From a checkpoint of a small transformer trained on Wikipedia.
Training: 95M tokens, 5820 steps.
Each number is 128 + 24 x the weight over its row's rms, rounded and kept within 0 to 255. Layers, rows and columns count from 0. Numbers have three digits each. The size before them is the row's rms in percent of the matrix's.

# layer 6 MLP down, 96x384, rms 0.217, rows 22-72, columns 128-255
106:136092153126099138158117142117131145129124068126109131121116154101199111125133090083151158146159157142171126115118122111136140123144082188166164081086092164103168118133099128075148133115100134150107134120181150143140106154164105123122177075115127159104105132119134126151155115184080141111141143125112131116091116145131104102152149138122155130131117129111074160129124125125134095120147
090:142123119095138101148150152150148110169147136128140132139134133104095154128147140127152148163105140137118108104125105142079138167124150122126098109108105171109089129145149116126123109115104111164143140103165128098120161125058116135153117124141119184156129159108129113141120143150124117090174136123137113134128135150158119133092160117113099115119160163151157140142126137100096109142078
104:110141116134122152120088138130118136115126118115130136128095154097190120139124108103155127128098162146145103120135132152141134113101127126142163150126137156151066159120130133169141124134131144133093133078118148133134111114145129139085154121102138113132065111083141117144123098182130122064090112211144117105130162103170130131167138163111093126130120144128088128142133101153099130119144
101:180133157117139146168110138109136082104112115135118185145083149132133118109135119143119154128103181158106124152156119144154106100119117098172086160140056165128139105102138131082134115114140159094168141130110149145128158108116156145119132147094109130121153146132084102154130132126150120126139118144126119086067070101146119143112136103144165112145110137096117089148119135166148078122084
105:180119148124095128132124147085149141168126100138168139133130137116073128127131138167123126127101109159132133136168127123114135143157083056140148124116123156122176132143096146129142144125095166145127153118133145115069104102137080170149159119149109107165135101071108122133179079092125100117156135172113116173099119157155140089202130115120119095107120117087150061084164145134101115126130
095:139137132094106172140140136150136154090141159160150104085138161133119098173143108134161106098136133118157141090133116119079131156160083121138099068101079096113158151136141134098121103131116132115104144116128161115140106134126128142119099128084114148168120135091093142109108072117122134143219105118132092157114102113120146134152125194102127056121126108153096111126117092090130144127165
098:159159149122147177114124132126138115157164155137143117080180125117141153123112157133167167106162102122103136107124142130149094089113150144146109134145133072123133126111126142130124132139154128154176113131109096126135154110133071129135147074103130125143134120140077124120153147097135150120120097107100140116125130131115117106127081143105141156147117119129128177112093121126142120147090
102:140107158117128093073121077138151129130115095112131123118126120142107113105155117119077166131126153146098128122130136128129136079123144118166171157101130170156101137118152128163108158119120132083089135086127096089174097152138162144152121114108106125141064125166158113127168144118120126087148109103138096079131183141185129138134113133148142138140142164117075126112129117137150142154135
091:096154138111115127110128090155163158166084099106123145091149132101134102167135129119112078144126095114128161125110083134108142129145124101136133098090078160186152111138138178154108093139117119125131195170112096143067131119121114148139132119127153110146116089134099101102157111159139082126151107142119124107136167104116122136117146097111101126095115124136112131115119130168149141100092
097:139126173137131173111109102063143128091142113134071143149119128088133122134104147130139109105131086076170064154130107119137126135124125136080069119194128099115122145127188078165125122135118102127152155080077124112187144103124115141080158108138182127127122115158113142176112120154115085168061162119114133147103111124155114117192125128141135119154113115087157176156159158114161109115143
099:162110157090142134093148172135089097108117126097125161137135144087152113135122143123110139136150123109144081162118141133162117121138139145131150140156140138150124133118107069163111157111139132108132114084099130141118110155103130082093168161104138083085093105165142170119133134128146121141115161109147126114121129128157148122128121140124102126145132142090166150152134140137148131131127
107:133107119116135193134118120092122115134089139152077131171118129097114131096102125170147145097133157136177133153108073104152116121089099099123137118147106132124142119124116159107113135132089111139135112138158139142142109076164138162158140181173116126140122128086133122094119132100100135123155124126102085113106043134098101124104149124133109145122109111129153077140137107159125138141102
104:075131146109117129119095114135142110126120126109148142138127110077126128146128149092174063092159134124103155123149141134143146142113123120134092128139126133121126146122106119094142134117132141099125126139126151096140096135138143145092079109142115109085147143188164112124144082128110112107088104120104125146141148065137130080212170103120108117134135160104082159143133100158151144115128
102:139106129165119108118090111142148094108114125127106127153118134137103121135124094142102081144144145137097102122104122067188138111107139116092115166084076115136119123149136141119156149182142175127175146126090156149137134084101115169159144098187103108124127122160137161140136149123088155156143127092125160134101150103133133129142130120142142168100112129114108149114123147145137112135147
099:183153126112125152121103150087145087155120121122132140138120114133153137131088163141104181125122156124118101171113115141159160117093095167122085115079119117146111082118098096094125094127140133153156145095147147134143138151143099136058127166129144143141124165124142155114112154114092142075112127089110125119143120132057142113107168119112140152155142125121136167145130138100128124168102
099:080142097123144104090096112126126107115078168119111129123119128068107120104090154156123061129128125167123131055118131158134141113095145122101130113149150125116144124135158124125101100123109134168137103149142136128109136114149117160110036111168143129125126155110144168120154157112093148125192162105074108113109115197129112116175147102149142101123145085108137111209179122115075135136111
102:082140181112120172156134145141151147096160099092128133128144167135155097163101103144179095158105113104145147124128117112089083162119112119117114149125095197090084096144144148117116136159114144192163109121116131112132155125143124116109091149093161117126141093163119173128141145117165129092128113119123130139124153123138162140138101170122143111115126168137153112078113137134136122123156
092:118131117078162143173145142166076110130105105117138097130121098139130162130135145163119190131142104109108112127138170131114152090112157110159144111126180094102142141133140128109101075110147154134131075097112086110136146108128104152166157117151147082111122108105142137088113133144105151151133160111143137157091149137095084126153155125084126130153129125165129125086110118119107116134135
103:153109110106091149148142156113110139090159146117141133124149144109108089154132145120148133090177165138150101142135100103164137116152111149116143185129117074147086157097144096126142148134140120128097134139138156128160070197105113096144120123122161099110102142160085148139091137123107145152077144074112143138149145149091137106154163089119128129156119102157140122147109144142144122185121
096:151147116108135070130161158117100096140103154108153135117148128117110144105139129141165100136117103153134103141115124149149116139113174158137148138116140083141120120094143094182138070149146159112115108119168132105109158122162151117086106077111144126108126079143112130108119134109124100141136127138156144141115093133137170139140137166141109138139161156119174150144151128116114096121088
118:121095110115116116144109168144123119132121108163153090163157131123167121113148158131173114150149097127125122137092125118101111156143076090171170136109086131128135124122166135142133160138119097139128080063130112109108136123153176097110104132128169144147137121110103167117116103188113103106137124104125138201108110106136100095130151125095144109161147157113158129132091120126127130145123
109:150169152133163133100146131122156149144131122110132119150150097122163160121132128134140126097139184155144119150142121140105143108129132206165149211112060182099174184120113115121131106111157121150132125111119119106146151129103131127109121096124165120127113107146138137134116132212133099153116093151117156118148096116110122128097105121134144109097114135102118152118111130164161138116161
099:144122131111134153141178127085150117152122150132133105128095131111162137143124106133132156119092135120099103085136120134159129144122091130173123137083165130136124093134131145100104132152072169089121114169158135132107095162086088139128112090149135172128085120126185121110141117076123112118135157093104098103115140120166128098114126155146130145110152160125097127128140126115152168131125
095:162187173147153136141174125110104167130125122129157143170092113093149116148145129122141121163136135122133112147116143164117095133128124149086113152143100169143116144109165098189124148141137087129134140095096097138154113119108129136112086103158161148087108147125146123136122117187167127099119131119164105100142198065147103118088137149119126159136174132142151081135160128143113160120138
105:099115183124140146132137116143127115131135137142088113091116151085137140167113129141130101169128138154136134113128111138125160127141140154109144091143175125132131107126155130158103089115130119131120118098092133150094144143126141138139076154155133179156154090106077117144159143118101149106167153099090109149127197121163143107139147153089143120102124121139123136126073151122078114146126
101:144171149140102141121091103123055098162126144119112181126129116093150168138130096155091127110129095077120154117109122146105105141127155092089125101150147149142159154157136117163178120143155164135124132137145136120121148098102095148122123111099145136072115109102144134105124098108111103131151142140107134121126108121116150131206132167139151118135132162124148122155114119126154125127164
102:175154146111170165089132146091122136130142147150093130106117128140152116141154140116169114097140091125097130140140136145108114115132126138100113107096131149122113081156136162145098135153090149144109116153161139166124124146131097118164115089224142179104081116108101141145195152137089167147144163142116161085134127129168124126161142123119114170157140104128098106079122135074121111187165
093:132123109099133088101110104169161109130105120115142085115121144145145142171078125150155115148119127115118113106144110126169151118135118077104123129122108165170168138113119114137136127108125105120140120105144138109127121132152188124122111155080143144111153145146145157130132126177171103102119090158157119120091088147130132166154152106156103144137125160130137108155089134098096121100149
096:113187172080129141132125139174127145101135147139098110119150151130113116140171174181195117135134163147094108169115137106116108103127103116122126148147128132138100111100125142140104122126119103135113154151158100094137170109126160117135155113110128120137070149122136166145082094151126149163164135141123122147133098155113115177107151137106136144168115126123103119132116120129141145121091
097:114129094161135122186138150135109145143149114158134126120147130062108103125109101151137107168111142092153133152155125138144117156096176121127152134128131127155170105142110120125116116146088173142126167134139100134157052143138128127168147113112119101137152087134109112114137091172112107094115109135112143134137105130106160114067153112157117130134142067119153114138151114101158182115151
100:157131074116152153153114111166133136144119107146147191130116129164108105115071148102113131131126158134104115137149128125127110101119141184122116133122152118135138131126128127094108162121128115158123110146131185138090141124109158124106147121142136100122094135177109145147112131119117189142130101150124150138147102108123142150092136131165112202116134131164112145092149114175116151117104
095:129147141138140132151169164146125151139151150091133124137081137104113123123104131142093171117107100129108089139105167156112101126127168117060121127125098133138141116136100156146144147117103114128128152137116102116111149115128113095098129103109107121099123153127133150131144117092105110135109157145152128115135121091216145121093127095122093141159134128138137140124119132133134141172157
102:164114135136116118143166102125158181107116080136122119125118168126148106124139128149109103162137097131134153112149110146086118121141125154123125140077083183105167173096112114157109133121117066173105112118102120159121146107121108121109131154139120147128146144165143140131138126155093120132097102143099110087133137152103124120167136187071097103158135135180117086116121116130131147101115
100:110126126150165107147141136197138129130115133167113094090132110112113123100126111160081139164069160105103085117137108097110144099115146127098140109092080119135067121155165093154099142141162143136106137115130177135111096175106136103160167145096139112129139099117142131086123108131101155103092176059137157164116134117145155154137164100134097129148134135091148149101136107170131169136141
098:105153130094154083100125161138178111162120066158140153105153129148158137111103096114114116107114125100123079125127130104126178111149117122116112130142164142149125151135097127149111121089191149083124136067112193119126146114117130136136136143115107115130161159144100134110136108121139106130104121096161133160139135134106140152132127131128132135126107124134099171104087126165144139133147
098:142121169141178137117152150095171128172130148173142141143091121142092127130109126145097167115103136171160150160079153112151124168113186088154144121116084143105113117146128171117143119146092139145127155113136132115130139111139153132089119111124105135114114137098142156159149158125139141130137088126086165124119168152140124115163100172118132162125147141137126161150111129108126119108123
101:141136104128209103151155130137180153148073097098110152157142098108157116106101102127163169153121145114134107114118177145120102138114148124128169097058163135111089126132120169125111133106100096176109134157133134127069150151160131085094132150120067168128165127161140114117155117130145128093117141126109116128109129121097116116120168183116135126127124126145125147125108133127086083158143
096:102144177122150091116125113087117122117170106116125111056136108151105132128111157119142130124108105095136140131114131120156111129111102151152122131130141139142101117148118107122142164115147093120166111168178128106125125116118111094168137103138098172146139125116128110114122124103162122105143102160144169103119127134138123174100123131125130129103163126136149123178161180123088170111129
090:112140149118104081123148122100132099152103103153123103136137160155138151106138138153132148125120123154181146127171131107217139109124171131095120129077090122166118138119104138123141100137107129113136145099132120127109145127160127145119060120153108144094133106131152164131127104128166110149104150139111087131177113151128114148063107141111094131118153140106148135169134125122105112144101
099:107162143123158109132148141106120073106142127151136147140165149109092117142084166128100137114107171124145139125134160151119130093165153126150116103134139082146144134140130142159145127149115169127113150173144085141117144146134094137112147097102156132134121095163177142119146136118131139150157168136094130130148150157134148145152121165114136135135148132132150135152120137149161134151128
101:148114129159103173096142113150164146193073173123132107203149117144087149121150129124075100094120115127138061121129113147125150157155119144159075148086118156130159122141124135151123136130107169124103135148107158137075136105118116097113112133158109134146130122179152131099101108114110123167122147125147098157150126111131134119135113129102124154128105146133176101141128110155130102130160
097:117141161129150159119154124129119122134139091150145165141141081146145151129095135064143123150105095126153101106116122098090133134124113161169080124138190124095070139123106111149150179123094120125138134168138094123125145188138163079133119128121113115120174134093124140126116137150179148183109116114123125163093046132111140148125123133120120136124131174082091149127123107131106155046102
102:156125142157121176125120147130158143128093100163139151157162155131141156133129145125123131134107123143128134138116122154105125120166127159104130138104099133137143098163132111122061131126127151129092141084127134071122135144114092140127118138125154155081113133160163119134151092175063129154130115110125125117113142128112119149127189138122109156117118138106138138132127112138144135111123
098:185128141118146114132131120106164151093134148177118128151121126134114115114081167151143113068112134121159159101120108113122111093145135149114145124129143100126140097119132117129113085157123178113116108110172126115095122175140130138110100152126141105166128155108094167110141095096140098087093121089106143164126143121079123123146139138128085115154142101137138119112110096117124154105097
103:113136155105114082123119096133144140127113097130112150102142136151115126152147146114155158137114115140124154151163147137140134106114116133142173148132212123152174172087143140101151135172113130148158127138158092141126118124112134109121163164121141099120124130125167105180107153143112132127148131105111145140135120194147148090127168129172121128173132112098093107151139106083126078128166
097:151122102134132133128143104118140129117148120084138145083130127178148095117163109082148179104129130137128123159125099135182123127130132151083147112116131159152082142104120102135156164153102131120096107115126108139155116121149126097110097115150141105160118081145124153111114103102133113160161114154182150085148100110159134121150100133132091164139108119113129139121140137154091162154113
102:163178144130116137178084174131174084083138158177142171137146132109156095141096138113145154153115113102142120169119114132148087125117125151116149142167105105098131118127090131168138143139110158108121118102121123149172069150150107132145122149061150105086122159124134118109106104149125141183131147112131130152138130131138142120088128136120122183135090100093126175146095116139152140104078
105:147149130110141136128133139110117146138117166134145148112106153139113105119075126074151113076116093097135099112114124113095128144115167121102141107074146101128146139122146093094111152128058140113132088140116151115161175175139102131130087110108147140167078137184116124138118135092165108143130151095136138117165155135139132129117130103152114104125146108123132106118137115129128136095118
093:103144129139103181138131139107179157098150112102120116148119163062120101127119118193089099169084148123101118067161135134121100127098108133148154118148098138142135134132103111125141104142123134133137100138114141097147153140144171106142103151128117138145184146099116117122097173117159139088110140091085089112114129136119121113093173152132082132130116151134123128145113142130115131041194
096:154159135124165115118102116120128099117130091127132114133072101150135130144112101123164146139147140129118161130150155110207165111107083081166129119102109118154109150127155099127110094124135164099138142109131094132164146151154158075130121111156107135147126097165141151130099148104135147129122100107114129147165081096125115076141123120135110137142135144083140124113136153129093099082150
100:100104144128098116139164145137143064118104099196144156100118106138143104154155105126180159087154161140169141113153162122127172098132118156119127129130112112108103167122080108145147099138140128153121111116145132138126143157106099140152116131140112127126153138129096133165111114123142165110099169095135172154134154110131148132097110109149108167133156141109168179125101139135149148126046